config.toml
norm_eps = 1e-05
positions = "rope"
learning_rate = 0.00234
doc_mask = true
train_tokens = 498600000
max_steps = 2107
Each number is 128 + 32 x the weight over its row's rms, rounded and kept within 0 to 255. Layers, rows and columns count from 0. Numbers have three digits each. The size before them is the row's rms in percent of the matrix's.

# layer 12 attention key, 384x384, rms 0.0641, rows 209-318, columns 32-63
084:136240106097111074140135109172099146156121138138081037150145189073117164117122142158122127180190
098:179120104199141140179117215087126132106170109135146103110118156098140135131215137143135091105140
091:163112160090133113117169151139121095186110192104186194132104107189114130129131083135139064119125
117:091055157106138123133097079091143099080145132154106118169132180139148129094068078132114191154155
102:058108081126124138067084112139120127216158158177068096144151182175122158121152131128139070116142
122:133252157085127101080097100126134079192100120120143146177095059145135141109114174126146111165100
117:106174141131139149132139144119146125119127068159100149123180102077142109156084114136117180147115
121:145124180132157145161162176141124061147150142122142163128199148123166151139176128122120129147094
123:097099169124112141114144124124082076127124123068103118153124151107211143096006104105150160170083
119:124002136093131126137140108131138154084138112161148116150180168078116117169161108110122129148154
125:157000126158114163103094149132127144113129119071108070119151032089100132136150174140131144175156
119:150061129179130107150119166133098136057142137091103161163120071159137126111117168139098108133098
117:146104079132093106128128132150106131107114150136163132133129120132123136146123161123136130134167
123:151183164129183134050160128157138031121123134108133094105144128131144107112167123124131134125157
124:137203081151125078132111135148104135083125140156160122089122070122136167146151102142137117128198
097:156153083122197113101113124130146129142089090130152128141079118123138069108143177100087102103073
094:172131168118083133102140174198131159124145127158120101101135077129153141169128129143147132108178
102:169115110116116117104112115136237140137157104163108153169095160090182086077179167159195106122083
084:152110045133097107111068139119196211116128135156135134123094182101108124059102154115142191108099
106:151118076150107152144071127152211159139146160180093176093137212079133134123146171123169135169045
094:072174169175103144122116093055122151117099115145134169132169078123177175135194099151168208170132
105:087129119114103137152190134127098103137149143142109138153123073177098141113115134192094075121144
092:103151096079082150102103108207142135147168145166131126149103137092214063096139142084155083117123
103:128090175123128087127193128094153141094056077138113130115136042155097173140122109158064170126168
093:068110108138110123134148154148097107131129162106109127158155103123149137146091156119105061108153
110:143116128067152060161162095128125106129102169167140158052124110148069104160127143104092144109178
094:136137152147157123181128131151057091160134143134109132124111071145113082122062108129111119178132
083:103149125106128117117100156120122136111136098097130114122042156106127065132175117066153160158144
108:117072124095147064105164107096113070169080118104127123133158097154137138163118172141114143069139
082:111079135124108121150178117177109101126088108148100112137154148179112140116133129140115115174191
102:143063119150107165131142144061121171136165084156105087145161132139141157118097128152143096185142
097:139158130052123105104120121082090086123154105161126128101126115079112123161087149138118054124161
090:102149167131133156243149062136134115101106190135176162141102152121105185120129106177096203164153
100:122120190122133179154108159100145084120162121139098150114105129086151157162159143107226093088139
086:099171118066164088131118141171152119093139140116164125079089147116132107115114122108128084115094
103:100177181153134184088147128144181150105148090137102061059055121156155175143064201086132180139133
103:131108151095068100128213190176155105145052144190137206079120164162089155093172133140162166115152
109:088154087156137065126137102100150208120120151119155159142139124139085112094118092135095094088149
085:146185086136117130142089108064089114157104121195105041135053171135125131117100133138131124141104
112:171158127130115141048147127053078118112166107154126091088124134137187120146128151123126115169155
102:145119139136141123065159130114103120089188105158146103127151239138125110121074136118108165102098
105:179042181153112119211132127109120090139087152163072130134137106173122157164174161140167107099148
119:157138135095133114108139090161096107119107118128146041125064174112155121123094120115151142123121
105:235148080147094052162128133086082061180101124115128104133137181127154121089084115094128129181089
115:157087078142118157129131109105117102072074167118098090138071167150114163140163150160135159097132
104:128115159134080247126143127110100068100056149117118167111078171083134120142105135134154154142215
109:090098173114165212244089074143155125145071161133171098093130071152152124126155116134154135144061
087:094115135073129125163126115113096120156121165108086141136161136175086126070157083097155190216102
078:128100131134116105136097076097107164090133139141203152115128121186107135095132103131127103133047
097:134108118088110155158089211098074156128184178078115152101133115132139162094144093123126122225097
084:074140166104108110159177161204098108123109129177117139168106131120125132115131150170113108073147
099:138130097091115092144137140158148072138126106165087074145166186124149093141144165130145129069140
087:096122049110068125152133116108118139137113143121185190107169106155164127032102070172114154183118
091:108140165094165113194102136071122127073177135101158125089136151165119123149151101123115134149104
097:083113136176140139147109135157112127073135150077129131151110117166149148106133164145055095122089
084:141155114095136151124109161124115150159160181147173067069130151171121074140059115093132148132123
097:061100145140176159121109157136134108084147144042127110110119119128086168093137150155141078169059
110:140141128113124190074141123092103121119171101111124127129137144137114138072131154148184142176106
107:143126134148138086172132103103142128095136087144136125142188145139142112187038131105113075110152
084:084157106135134126192124203169095124096136193168121119118141147115158156118037112057154181201173
102:114101122145127137100166105169105103149127126093132153137123129163131157108161138182118121150075
086:128121077142149109050147054166114158175122120070165113112160155154105148094163118197092050135117
101:102185124153161107114162092084171129129125054129101127133083134139097136133085071134095126154138
124:162102119186164125139111124093134092139150192132117155152091152161150137142166128136137101060117
100:115162135183143115083186107113146143151145135132133068161162169129108160081122128161167092176148
094:115184117093110117161110146129152102171190171075115139121183117122150139172076214112088124036082
105:102125131151116143137106085183075057104122174051130139164203105129121164151102098147196125172111
120:143103118172083126119122085104096158098136073098112144065104170140116100042115149148151162157125
102:171129112068128113160098106164162107138158120078140139101201088094157082097090155158080106080030
127:124133139098107146159092152135089094084107124134112072166139107137104184205151121120113105137164
129:179091063123117155140127110177130142110137118125187135106100095123115147059078145131149070153148
135:091211099073142109178134092143171192051091067168167110106086147084152130101073071120098180182183
131:095099133132106149129163154093132200097116081180118161156167214169048131189074075115131137154075
136:094200209153131102149178141122148051119109157153117127195103110166246129146090121118102156098121
122:124008155111084097071110162130136139086124127128109105155115155151113162144103162106091109123157
137:117094105117151071165109076108196130149109139048151148116166121173061155145114092158124101114169
126:123255092137078150038109142096156104106156081118112091088130196169113155098100123106102076152055
135:109027125154153141163165114093123088101146144157115121129138143120147124152107161103151162143145
118:118166075113165110105145114200152213124113129101148151131152081097100161158106116145095125171142
096:120128151141125148119090112114123120129084132049169105113134151124109088069088081107127140142133
108:154105180137084111164139124107138093106109131116194142116128176142140092085114111082129153107126
099:132099139083123126136118073133194136068160115171113103138128116107162113163125079130108087144098
106:142088115134145068166155135119146125121137137194091147144132122134142148160161160129106119155107
098:137101085145108112089077087143128151148156127179087141152109159127148142166143131138119129207126
097:106109149120146107216154084109088107112083044149062102090118132144123152184152165138090105100126
106:117126109141115133155110072089152120139096117123167112160125067111126143235082148132116141132134
091:142127204134173107125156100128133157119110072116080115125099119099133136125149128075128118161120
109:107111154091136068137124084136073116140114161108104169142058137102114124133123181139104107112176
097:136104081145107120158106151210122118099124139121116158131181131151119149111130107142143108135139
108:083129136137121148122149150196117201187146113178122164146137083115181092181144174160089141178104
108:087060086123135115162125122096092094163089082144073100206159093130106097126094159137129078149122
102:121162110118139185109141113145138125153149125081152092152125091116166151117145098122168175123125
118:131108138108077117140122122095145124108137119107062148121102156130086146089131068114136125120130
095:090144118144088094078119160095121138181143177137125115128159131166094147103143150144068141078122
096:175162114100159132073126118156116104149129117043140095162166116155084150104147163178135138161153
098:074119149113095105163077112162137117123171137176149152095102177144210092092125137102120097130119
107:129113102179104062106132191157161198116142104159152143120151148146154110102077123183161147115200
114:184091130133148027099135087149083128132105145127146100130112121124153099097089139100097167122151
104:145167163146128100128090161092036098142121142083107155078081155087050176050098132150115175152126
099:106178143130135181214114173144157119160126163100179186118087171135210117093155021086109120089098
110:123116091131077154159154180150124113160147110111101130191163139113155180099180197111115142136144
103:162165157151090150158083138149102122130103107107087146113127146117109130110133168147049109093049
106:151113107068138114168114147166157127120082129106168153151176152065064104124162142089051088102106
100:174134174106116127088136119089106171125131056136101088125115110070121103097151111109122136123117
096:144124172111090134163161050059166113139093076181127134041129120135086119094139125089133087131081
096:065098165066129129150123140147087230108119098109166136143132098115186105111130106089098139128131
109:069121213093128116102079143171133132114075142189164160159136118110104098118085142092116105140104
107:130102109103151146127171129188133145114132104110203133189159111104123125140138205125145108117154
116:146142115136123150161075160159124147144135197085168131102096205124255098142160134176149148136159
109:109131172080099138085165136084209177093145073146130137108113152167098189150154176106136163167129
# layer 12 attention query, 384x384, rms 0.0667, rows 210-318, columns 32-63
089:146160082123112180114144111145112071196124130122187125145147113060138146158145117169145078205124
086:122108108122155147163127108091086151162222108112143056083199163139132135138149175146099146156084
104:137096118117117185064078142122116115136118148133158141173142124111123112092103094128156081176188
121:152116120157158113091142118113088134152121174106165073141130138143169132170125174157177175073079
122:123163162111116143105201142152134088139057116112129128172133141122116154186092121104160099117111
137:165141097144066121107114147140129103124091136154145144133137042105127138146113164154132072111134
134:116191072102150081116090127206121177089111085110149128126126113093131133084117134126182145074078
137:126138138154096057131125089130082120077169156116126146185094158135133135101103096111137184153044
138:161108086130124150143203171102088136150139095153129127113166179174094108121154141116116151190054
138:138167182143187159175116157140161137126161128084100108095162141112089102126139111107107132177149
138:101090125186148143098233103151170137124136085125119121124138145135099116098113174128089128108177
130:138155070141184110116045104093119129115127137165090092097141142185090140115140138092132174163105
136:158124133089116118154058124126135017148128093093138139146114113159187168133146050112115100108153
138:116114126114120108077147120101153144103136191163119113110100123114107124203135139135087180143092
083:156136150138105175142064114124175092108131155086147092127161138174088139074201136152176092107123
077:119099147101192136099155089113127132082107113141113108067141144166113121127121134163110131132122
086:119128081122145121078146113128110132112080142065134114158122164212075182076105068133108160121099
090:105153134208183133125136143093146056104116102124133102124081178089105086111085081145168119118093
095:123132145130128097132171133115122129165150180116149106114164137109148157090078118130075185160073
092:135134133163154123136053090193137134107110170097165154161169094109123132187117102139118145138150
094:158104148157143142113107120153129106138087115164124149145084165201101102144132122123139113145142
094:182107139096124098110135151080157177136185100146122123090125122100124075125152174108123100120167
093:142121109160151061160121128175119063106126144144106083128166131218162235215085121135156127153113
093:105094128152135197069070108203094065102105144099110138157093115177071097170136081140105159130102
099:155108107207138099151125121149133069056146092079151092115125160147174182147144172115133138218130
096:175113141199175140143101102137100087103060137123089083118126131205108191111123089143155124095145
082:112098162074108115116137171063098200181174116093189146074128084091113078104102126097116107140160
095:165125130133179128146097074124099128074168140135118097156132144179171149171139173105162179125091
088:190111126224149162169086093139071118084173118111137071147150116153144171139125135129123157134135
098:102091133130158145076105078182143123136085175099038150140154099071078148113141141184147165084129
092:098127153099149158138183112133073193120158091135150158091149138121119069124073143090123150255133
094:140119048180103161140090159148123087113132114152138150091101121129132114193110160149128183129076
092:154121132111126043113150139118110173130106082145078097108162128149108091095123075107154044101154
091:115166133157125132160113139117114154125128153131138128114133133108095130146110135136079152185093
099:125146154088101102120088114106151136128082149116099134169130171117123147124146085123151125056097
108:095095105074115128123184123145133124214105143090134194133128077140118147116103145088123121123107
108:113157121056109210157095119176100118085128173098137156134145112116158184157150104122134186146128
091:150108177070166167118150200118134095109121075146096085148186126107120173110128150107099178119139
114:108161106068095200139166112158155078141102134124159127099144117158211156105144127177162155127154
117:131121115145139020149140128137115135103099130101125124113076170150071080177115138127130054089126
108:135137113042144199097141156131092063203082121171153146135174092149165148110152128118151176107156
106:166123182103100104123156144092131110207061133118095095114117153206137132112164083141156141091125
106:154127146080096146110142090146145124136141135139100077102108146135148129079126125150111215096149
104:107098159088141161145152110126134104109139199107142075161121096087146128101161102107131196080122
101:173101117110132132137131122110165163082117131159182162156097156141087166149134129140122085155090
107:127092097176129056139097171153138136132123127121095094154108133076098075170108128111130107106068
071:076124115138138159142116136109148051141137093124105074168153130188135128093084131148142142160116
074:120160103120177113186111076152118149181115149141155114071121070142155129139110074114124117128120
081:114130129139132123119154078096125108141104101142101030170192150155143127122137161153148113084114
077:120139075121102148151097127112165149140169108168124070105151144188078143145095105117165070091125
082:149148107180150134186076099077142144160118187096089160144142120153077114167113142099102154177120
088:091171150138108103144153177114143120121126125112096192158075107134136139171148130131134158120141
082:176143161117146128127144107122054167099128133133112149154145112135137165162110126131089138124151
086:102123192115100174155108103162147048110097146122085169169071116168112084150145141149115105066127
076:127094101146164086097080107132095180093162109121115083158201091145137092145174115126179100109131
093:101097130073135139093168149145125111129095143102081203175106096194117151211136116147090176072105
092:168111174149145085146102130120146155091047125127168159151089141067172079077088118171102184111165
094:104082093146120163124084137166142103176160146139126147114104112155170137115167182099151145069093
081:142125116158141086105152138117118140124174087130211118117143123150146126112139104154217111158153
091:140124165088138168087103147174132102117136152112086166142086051165169143215178102122109166078080
085:129138154115150175099111097187171160126093138118111127182093115150145162202135170128185202085116
083:054102086187103089137108078103170094147133145151081180146087133199101090082143125093115111154081
098:145167190128119180101126139107151119170118115090149099109152162132133101133113110163139109121134
098:133166148135146161126120076114118172058116149078176095172098125102123132167128148133104186127136
101:128131144185166075106139111137149097114112078078126093183107160122094114168070165124161087183180
089:118162122126117147210169102142093130115110085128193090116113078111119146090110115136125166136181
112:140117157064132132070102100077131167068127156080104174123093149179136142093149127137124106099087
107:118165100105115087107195103114145074180119052094179082133132135130121085073171115109169081139115
115:117176089119087203184160163108141117160155116167135150086130109138127173148097132141181105214158
122:129102114096110170131135097152128199080067160123132146091092130127110073100136156117121085095143
114:119213140114130116213138095078120175034147119176125071117144191110117102100173116135106154187177
129:097130173157141119100108119077073137103154102143152154148156221163039103154079117120112165122129
110:107186179115087080128073094108108145155152107128084085173142095117140150108114090127079096120136
121:125029100154186130090113135130145144126139149145118113151181146059126098110158097091116223141220
110:137093124186156046133073077112141117192119166094153120100178150120068145103140110109134106104151
114:118212136134143150068084138142143123146127091132065132109129180130154142124125176100130153080060
115:200054153122130055110158161084097121213087160149114139097096132119150086126146128139179179135128
133:119170129085158136108127126137130209065127146101123162127091107127128102152155149151132071144096
107:113167138144137155154111196160112106175115119142131148147128142138140134138157147106148097106155
106:144112097115175114142130158214151120104116132122096092163169104164179153140113145135132103084107
102:217144146193186104166173130141152070104091120173094092086132143125132133149090182091150104135128
104:119147099149145134126131128196159106169115118117155111122110080146114196154104090127138141062124
097:166115155131062099088156154124148159084166151134139122094177181120127066095095126103041103104049
102:183101185157160111176168166119110040125108153151116088103117094126144142128089123121112091089117
097:121172112192084135121127108098123113146130171180139187119159156091188106073111140107071121182148
100:117079136081071099132169139084159154138130171147070051098119163097112125080143104140078086093100
101:105088189090144080078134113121193154097135174118092128145145195090173121123090164120132114115146
099:154162122145119121124070189160137125172119133115153190109194127107173115188143136104171156112142
112:156114123147179125080094125167118103161107031135112112154152082110193055085128153069115097134106
112:103178155127152167079122140130148124110103122117073102119178169123151126101130126144109064148114
105:124106081117117222130096095171150081132096109091127134101150110201083147097175101174124110148126
105:109092088105132119198150123035098073088145182103075110095135105145081142093155115162170136180146
101:158139128083101143077133178156165169101092180119134127158150148095125113050124115081136139141151
092:101124111138161178133062190103147071119139137191109147181138132174172137168176171121158151158150
098:128132132126096056095156148185109155178149102119107156086148157088072165077161134134144094105126
103:112173161161134140175141177109134117119132135150204147128103074115150149113192142120161186126149
106:132141201093138113106141084116132107089096181120129127144079121141139169070140075140109179152160
102:091103153124116218124102153090094085097117212069154109110102084144171182130131135123156134213137
103:163156150174120158166133076154105129130164038139099131128117097102164109108119091112129117120103
093:170123081148190123155177107101092086184125129131143113201180084154151114108102175083154102171164
093:095149115139157107104196102170147125127107082125104181154135120123108163072125156140170106106142
103:148142165229167128152084148146152147047129113180147114132136095082142117098153157062125114157168
093:119121168086200161106149067147104083103068118131160187130125120191169171114154152104109149131135
098:133141100139127123058162107136152161121104088145143109105122155074102161167098103161125035132075
115:099123119212125068141120167105073138104168086147148146143129149139121082199100136161161094100083
103:108157194146150116114137123116079112112115054161152093145181107111058130193050150136160135114105
096:127109066136115178102166090088113171084121167128164148183083150099161164184130175180136162089101
109:128112171110081147181089123103105179115154121165108096096084112141212139122160150156118180126143
101:102147097136087154080109187063109191153164101195129069107130140188098155140216174137132105145115
# layer 12 attention value, 384x384, rms 0.0865, rows 192-287, columns 32-63
112:073115133100119113113077130165136122097125107181105091066036110071061128100075082089089146112130
122:140126113218145137124115117147198158142112187136133076080202090146142148121156128129165125109110
121:063104138150103089141094083090124129143148158129128135166086084169159139143130152145190143134112
129:234116159127166147120126149128184134115163179120116172090151105139128136109103079200125122140116
121:109124155131143120130108165067147159114139124104065147087031117190114121130170108067220094111133
126:168147137153107136132121122107197123118124106145208151168091127146132152136162089194141082102108
122:114155160153107146135114117158148138119129107141134105117055117153081129130121112041122095107144
119:187127155125106081100127177130189181121133112144138148126074103111120105142137102000140119099119
124:113123112058127149176136152095132142146130111069106131166139176127086126129158130194134161132123
122:143137147124153130176073098111143129108170091074153141057138132125107107139145136043101147145147
116:105122139099110190132115167132151142077130058074181120185121138143117133139128176075150135105160
115:124143122123137140104107025117088102107135056155106157143089165103117139122122133111142085113152
121:131130110137077134120162064131178097126095097163142154072145086094149167180173166046106104086127
121:113112076171139114139169146109148106130059135154199082138190092083146124109133142123132138130131
127:150133088144165141129119113088082135158172148104074145171121126158120152119133136000130162154121
123:137125112101202134136145150104086120113103113145046134133117137119129157176151145127158095111109
120:129107214111137122155115155102030100129140127191174157075203130074114070121196161148103144067135
118:130153169117112139139080157130170088117104138053108113150105138146142144098081162136183100120153
125:225099116239145140143150142109050154097165107084133055147133117130109077083116101101194129147130
124:092163150152130133160121133131166124185135131116153138088170159125143159100148142193082058126125
118:141152142144087109105125139111092140095139091123121143141143144133094149097228125076162103136083
122:229130091107171089094106127128099112116157183121174153097135149065253090139123160104137119081117
122:204120125127105167089090095193091104133143169164129090164097100123122142144111096116108169126101
125:141091156160084147142153101101157133106100082130140153128140122158141142083147075234116091107122
122:191161089157182179112155125139213147116167154116161070146174097074144099112153118100130164125112
119:170119136162085114104121126124103115120141134124089151177110122210113114115125125136113135145137
122:087143112162148136133101133109172143124091103090138128064117132081169156137131104128147119100132
116:104135130142102103117122180097108137092105101150103084137151138064167138082152076113160143072142
124:180120160126109153160166149141235119132144148204158119081115143086142147116176163020128126133124
110:128133110119147107131158117136074134104183132121149084210114111173098081088178118092117112155119
123:066130115114150165134121188128072146142130099108130088117181149140101170095094154170120203135096
122:151111167166119123102174082143119145095150177155095134172158109085110128115115167187100077135127
080:109132153091093094076159177162110134145117117097084126093099187127159179135154153114124138152100
100:169124127152145084101165133065130093138113100189092157123096109161042126103144102136137151167202
073:073117132120120194134126054123111104164096089067101135100195073108127140131142164120127090116160
078:156161114106188119146116082119149089062098162138078111136183139125118065108130144136171128146091
072:110139107070117104045103133166129142157184093196178117111114090197135143103069179132085122097124
076:126160075166129153161068086099184128085092149157132093126176124099089080113109123119134157135171
074:149143099122145144193134156121137118115174137116104145160176138145103076127164158113124092137117
078:087142118189184153135132137173071129141156125090153113119170116178152128136116105151081100128096
082:131125111167140135087097088110114123124112097097133134117120142160144127143131132093173102174119
081:169140153133171079117109092090162157101155120157140073110105156123149063096110178128108109165147
067:127121132095068109109136183094105129122171132169094174146149157139096110122136150130095117131122
074:131109098166154118131104123153137134084152159127113150152204112092160104148138147084125134131081
072:084140098135144147178104064096132120109130099146182112146160156166126088094169112101184094083135
083:137141135168165115141092165125134096126132088171134084153095123083130129099143220147129129117126
096:129096139084143161085137084201116165143168112119175130117130106119193137130159083100137078095105
077:149172073061148154120115062107120116154130143154139088130135128124141123129138155151130130140098
081:103154131176135160116154125195127155111149136078113124140189113073166149129164085111108148116082
090:215131135133132096072125176151190139097113114171110093155077164140072124103130156147109162142157
076:168130118173109051115133113117093090108111146131089141145096103178152151104138106046148121100102
089:112118182136112159178132138132092149139188091091155140120104115156129102161102100136094119071126
076:131116107143107142074117176102151149093144120145135093139165156157158051177069132152117169079112
076:112111121120119160163143151201189228144103178107174185128186076129103091156129108120112128172108
078:190101157118102119154098146138128133135205146122117108131186164139179172106125155154147084123078
074:126133137155165122173133112158129126124062154109100147141175072139111104148111146113147152122140
075:158166127156133132134109149171060079185160142135098107125122138106183111123161132164083073125145
076:167174103121140128145131156103146124053144195138101173152123124102145152105105142124166119219129
120:105120130121140165164163128157136139097162137059154136132187083151166136137141098113127137111129
082:047083129097144153155138088143100120099150140122130159127203097132142062121132125114147111129137
082:114120099121184093091105094139176120100115125152109119097137138095080110148195166129178136150086
075:128103139103118126104178137150134109131144117075168097067234117133170146161077117143106163077082
098:222119127166105074079148082084134113130099126185105137109062128146076127146151138142127135140167
087:143143150138139075133105156097140126132101140149107129144102091133104176080163164140138092192139
076:124137130077099136125153140103097073121136148091117145090086083189129125105143080099077112114146
084:084140095122152143123107064151191171129112114124179162171150159185144173159139119089166133127093
076:093173064122121174069086108122140184077123149114152164102136169151120133095104104098170109163157
077:169112134195122115143065184130125173131160138132127083096117090162145110134179103165130110157168
082:069151082080153145131076131163165157152163147053125120160077046186204128099102103119139121093092
078:085177145147087151136118164163102108100101168152146139066135116127122159131078083145154045163197
082:085118183138125075168120120139126139092186089087117151109110127124108118181153115153086115058165
081:143177146099122113186100109137116092173128108126128215132083124162166163127124068096109121080102
080:150158144125130123188113087116178147164191139172158077156120137145093132054139090104199099133101
086:104089103145148111147125133123085157108112148142099118156207114103085167181134150143097181114113
078:149142137148115121155098184134102075188163166095151150082069146052150103117070160121110175136107
076:145113071115087114133165185117148144133095147117155079145151133114153165196191127173104129125124
075:135138059059111137146095177130177138137194090156149041131041140114140090081134181170117156151144
079:095140074162156158176113094117082207127155157120114084102101112119072154064095186127165094145101
078:127140141125127150115130176106084125121112137149114102107124112139146122155110128119141139111165
072:145135167131175094113107151158133148178154142113092184098084157140133165116139159132160152173111
079:084147121126142085095126145184148102103098176126153157127201103162133131139129171094094164106168
084:156134082154096119135192154143116125148110148162137107136100140139104155045139166150159146126121
075:122121136161106164219126169075065229145150155155141176094116139127129131121132089160120122109234
078:116134133148188139092069158168097165113187164138106082156221129155149146049130094132186160153086
080:085146158032123084200144162086127180136149071102116100131105134168130118103168099130131113053099
078:112146098154100098072157165124095144140116161128138136105109176119134181095105096121130143163219
078:094168106122134159170169082150092169136125134095106128141160161104134169167072111129136136085083
074:184156132167169150105171152119069134106102164128091130124164134121156107083157128140117150108107
074:089118125102096088164034186101140146165135120087177132133049102106148118180110127119081120077131
072:101123073149157128086167162148134126134047196126167160127248095146156163140141102125173107154164
081:105095166145102142187176127139126152098155114099122118170099107206092110171167068124101139112113
079:111118127117136157141136175153114101105130128176160157149085153179158136101119114130121121104119
083:122150131106101129158077131152156166034145125126119164171108157123166104184085116100133193140165
076:062142139104218068110079161128069190135103192080123145117147123110113119123172095126142089124167
078:154122145110126179154175063150157064135174094150116158161169107152136119204142130132138111117163
076:155060144037091188125141136159099106179078173150115142125182055144105120160120143102144104129148
# layer 12 attention output (transposed), 384x384, rms 0.065, rows 192-287, columns 32-63
103:112121145104134124147088129115140171126094105198113080079037107065092143109061066102110185120153
112:140142145218141117128125121102170142141141166152122092067202064118145142119118110135164118107094
112:047102121152120103080121121094107131135154145153136107167131126185164126148133141137205106169068
115:191146177097194135100105122121182173150165186105093139083135115166112107082130098188115119138103
112:105147143147141093106123179127151134138126114086076165076056115141127118129179150086217102093128
115:190160129161105145155106081108209099077131076168179155162096128119114165150154118178168081093074
112:099165170160154134092136114126157129111113117123144145094046113132060144109113121029119113113131
110:160146144131121123103114181091146174138157101134146115124052081101143127189142113017158127137116
112:100138151020090149133124135119143149119120135082094133146152170136126136159135121175118166131110
113:150147143073162075186092100111120156145172102072157169075164156077105124096130142050072138127145
113:105119140094128167111101151130160103051087048098145096176136138170116136126122210084137133079191
108:136162137107141181147117062153123132103167040152115199182067183111117079102132156117148097138177
110:125131086128083148158160105182179105114118113172123169094157067085159122180195169065090110097083
117:077101062211133137143167130165155077147064144162185078152201144083163147113149122136133179103112
109:144114118172098160122111105094062179188187167120082136161126080154101150102127143000123156163155
110:161147140120200123124150113090077125141114147138072122098081104123105149106161161109146124075093
116:094150214123147140178093111132038113110153116159163158085166152072122083100200212165132162047158
107:106148189096108111108100151092168133118140160068132145166118128170146155085090177118166076126156
117:197096149208131121124146133127058129157162123092118106111132114111094101135099053110168171108127
113:115167139181115109157130155138167139163128102141165145064179146143155115082161155186116057091142
109:153160154164100135129106144139085162114154083137145136140109116141125115130226109109186091178076
111:211131116117181102110094148130094083144143213118165120089150141094215102140115157090139113097107
106:169090137133099181137136117130110138124188153178125092165073105102092108126081087134122157114094
117:128101167156081188131150111159127160094091090155078123128133138148133130080119101227135098137115
111:151149120159147146135138147142198110134162191168182097127157077083131120146134096119125162130110
112:176115130137128090124115118151110109128141141154129133163097095179104113126160150149115160158111
115:123125116159141129142091118080165139107085102089125090084072139089137163166128107128113145124106
108:121149088175096105114152188138119129087104124136129115151138140054145140099170092121146160089134
110:183121166110115135152147140125218089124128187220138122060125161103136110091167146038140117122121
117:120177153135158147167178136136093120105181111129136070168107128177104098133161154096127086084076
112:062124139116098157101122170122092121137120088127136089096145125110065163109066207178109188136068
113:164112178158105154097104108156115155107127198113113123186162124101131110144122158197124128128134
082:096058088146145094159132150164150170159151170169154149141153077160110089159119116142179143102075
085:117082137081144106124137083121090134116146185113136113098182089098131159137142142103152122106071
077:133117110125097200182160123179160104110102152093114117111115126123129141145093142130149142138136
078:150120156148147214105092116139156084098131147197146118120188174163117185198179124150139152133061
076:113021108161078117106135129119147146144113124080109135176132108121117102147182152105094062113124
080:046147126117144155166131065125086122165136089112137146128152156084144130085155089135136090120142
076:099183147069132140142161205026164137079088131147163107171144148148155154110125095090114092162103
073:162180142154094167097167098152086152112115119136142080061112146089111168081096193097085133174154
079:146088148073102135170060128137140108138087129157053129157108108155095178121129147173124163114133
081:116116119138123172155102091121144140105091083115142139149151122112141092147103058130120111180092
077:062117156112081160155130112117118135110135119101158126151079080142097133118154118128148126167098
080:124078135086129170079142125157130157132140118124103067143172142082144174110119118128109118164198
076:139133087130170084151114135122158196084140150119158139151078096168122128167145093125119113143059
082:112054153110121134185050148101157054171077130151157102119156152028134146096116149096119088110058
081:119182121116123111165209137106110085114089121111126183133157150152073111076157175139168156125211
077:112114119158145161082131088107079088102170143152091105138164113182166128166084163133159091115223
078:091138113127138133140128129125133131086134062133128107151134129175140110155160115079107090127126
080:108062114142153043149159131149140159178113142119052211135129123105109143148145146123144125123093
079:162128094119123140055140115183112178141125166150103150127138124115058114164164163102067087156136
083:106160148133151177092241139143115098125149139128159103090117110121162134110144120106153125116131
079:093079103148112142133121105080202098166152114137171127149147183050159141091165151114132113096110
078:096107101145123109099080108126120085103058150101090123129096162149104139128117064169167153158086
084:102192118102096128126157093139133131215075132181091076177174173179124192128148106122109106122209
082:179237132055120173149153110114142153127133127113097124109203122102148157148152043130161098182149
075:121080110116136149146110148090072091101164113119151115104110137113113145126110080158087080125123
077:100125156164127179138119105088096088113197083144140111127115142101088089114106154118107147107148
107:118182126147160182089182125113129109136133136111073127135093095199147111147114142151143189091187
081:125081116092144144103180111167141124125115106104108141109155101166109139097151144151126167112185
076:138089125186120085180137147123159112049115150083109146161160135101098153124118111120129108134103
077:133077123092074204139119082131124182152124170146111091141158077125123161114101148107121149100191
090:143115130100139154178081106113109153139136152127116087110114230079147160115179049127086172159147
081:091119121147130113210121145122113141100151097108138135128138126115084108182123141112127130185073
094:142138151138122141138072158096092062133140181190118121137149073075081044151068120135147098164144
094:101071146129110139161175134134129074139131109111099188194156155140128141075083153110097145054185
093:084132123126093147150131127088104060126101085094106071151128125134161121136110136125116154127214
093:143109129156133153164157096126150100135112140118090158123129108158117113116103144120109126203220
093:131093127140150113159129134127137157137125115134125123151088154092139128135108138124112158066151
099:139110127105094101153102163076144066114168119125160162082052120159067188108150126140053143118075
094:200151049113168137090155148094137145135113116155167140141148137121099124134149091117139092123116
087:107098150116137100105141105070101109135110071154157147110160173122103192128108115138140083145172
089:140074131137121168179098091122089166114133064111140095154150110125101129215140096148160094086154
094:132079115171126114162159146150105159117056150061119185145109096180124139122175140157172071112129
100:150180091106150096057143131153130170185150142105112120129109132137149075143052157111079124108176
096:126093102108112117195132130125143108128140137126124111122103164101148171142162094113204135132098
082:145134153109095117114121067120102106215133128096146192112130132121086134158100188137147147138204
099:168038095159128129103185104169138151153179137105088170112160104171078060187066115140114141131134
085:171135185118135116110155142114152074096188179138171107089175195140127144027132067139145180074167
091:136115071121142067132111104099122103095077174113170130200132104104120110132071166129124123073068
091:112101105094085153112105127083128134099162123125105158136119144158199197077084078112155124099118
097:160138141103112151122069122133122119160129135167156104097141142152124187177093174148158090103130
092:138160121047113203112118135137136128192138112134113094141164128189158182098177076100104062084153
104:111109173130139079158089078126149161101150153158116181164126126125143147182132108096122133095189
096:130076144120116128106149092110150200147159152151108108130126159109112134197166149135128078114124
089:159072132152115142117123107074095080089076197189111134140125101135130105090090132152147159161107
101:109066138130152141138102087105155112133175130169126112136145035110085142073155094140129129115077
088:067171184091162163091113159159123174078176048155109122116150119139138068144117144121117138139083
091:131136120121100124102149103113140138093143105145159113085091177133164091081130149136127072107157
091:126159163160093154162057148132100151068160149127129123125100117122134132149143170183172154098093
092:110176145126181180110103183157109129107151161178150173130078074152080166117209100114099090153132
090:081102128211137087055133139128086099142114179136121146163108176142103078197141141153160107153209
097:144080118142135148093106120133136112237107149089153116132113073107137128089197178122146122129103
093:152154123160119106080141095136155120109165131120153170107059139218157087114065142112135090054199
087:130121136103118180111155182153096143118176191135096086108139174174142159123124148132123169117121
104:113149125115132113231142191097152160101153122181100175120101143118134126151129097166123141110139